config.toml
d_model = 128
activation = "swiglu"
norm_place = "pre"
rope_base = 10000.0
attn_scale = 0.177
init_std_qkv = 0.089
init_std_o = 0.0
init_std_up = 0.089
optimizer = "adam_atan2"
beta2 = 0.99
weight_decay = 0.12
grad_clip = 0.5
decay_shape = "linear"
final_lr_fraction = 0.1
Each number is 128 + 32 x the weight over its row's rms, rounded and kept within 0 to 255. Layers, rows and columns count from 0. Numbers have three digits each. The size before them is the row's rms in percent of the matrix's.

# layer 6 MLP up, 448x128, rms 0.114, rows 411-447, columns 32-63
091:153127140158109084122077101122154119101130117071130119117070083092113138109101146114066191078188
106:047155167076149073180156093129140131055125174120134109122107132122115096123149162097119153129099
096:129122110094139158087122187103160123121149148090147184155086093160123147122161141118143123065161
098:107115107126134146126093131095199077067096153094129138144153102095138108078136156124100108114105
097:159182138088158131117142123109185131076155128131153149169175093123148144145170151136124057164111
098:074133106144141099143093099125139112077152111072141128176164121104162088120130072124058106118104
092:164166138117173128099064050093159108105133149100166078090117131075144077187099130134112121154111
102:130121109093153079127096171124111128120124095093119121104098133102127169165150098093153114220057
085:119158135132112133140099130083161113131137062156119154169124102166133146147148077164120094185148
107:155065117187075163111130120149117117152110105139137100087132076156140154159118122151128153159128
099:079101171113121098130156150124166141203137168162145080117143134149205134139105141184089107193166
097:112143154124123155154047136090112128116076140137200153146134126134154161152105126057123168188170
091:082147099115153220144127090170089119103113071167130109135104036137125037093130107156118122150127
103:109044153151107137182137118123134104101090148141079222153123101144173069143103127197116120241182
094:153190104138075130115171081144082162126116151133185124130155152131118137101135094104176140102133
107:081091112129169141095141124063115042112169130094173083164084182097130105106152155152128115070074
112:128197135134100113120115092054076175116126102108139123142160140069134083153130076161148110189121
107:122143182079113067160127130124194140137186165147129088154099197175117176079059115121068119133142
105:137110062126147126145133138129122143128123038119155055089170130178133060116154096190124161125153
096:114145086073104126136189077154184086128146137123126131137132140138084110130099151125175112171167
092:102110136149163079143132128097117162092082163146174092173131210146145135124172077114111130145143
093:092130140118095163141165072100154121102086170084169090084095141082081115147121121145132099064094
098:077108162129091139143115138103139172107131115221128186127165134102159086166126138108117105155124
094:130171147178084121162186082157108126123063078119132172117128086164106147123116077097139127094136
108:104120132114126122143123155105118089109132153088063091125104115084098125127133141170133157114160
096:146154112149144129148095102148151111220100129100157083108165170175147134177152110139074111138202
107:157114141140152126141159116154101104166088164058149120065065143115092161153140118108175145170137
099:141157125132159124079110107145173148113064106112121109046145091088064124165071101186098105182145
095:135095167186123084168108112093166125180139127126198115158115104151173166106082138123133094116151
100:150190112151130122134144157156178121087162137171080127113115142154153122226151170168112075108096
100:119153138122149094117131106165129127113203088154113092135122142140150132117168122171155189077162
098:148097083095121125105077115123131186110107129140132177134127156165149150124089125146119107116081
107:133137077091120090180151122113082108140133126130212094072125142115110106132136094152165166157086
101:067221135183151135122115149122144144145161074143094095119132086184116161095051094123023146145115
097:147135134102106125103137120093151101154124217063124156129087076073149150122098103077161141139115
095:125065101155141098179126112162108104115165154114139123113149147119050124159167144103084136157118
102:084136138174143117109153131132121169071167148182131083203123150061141168118135093085094142146125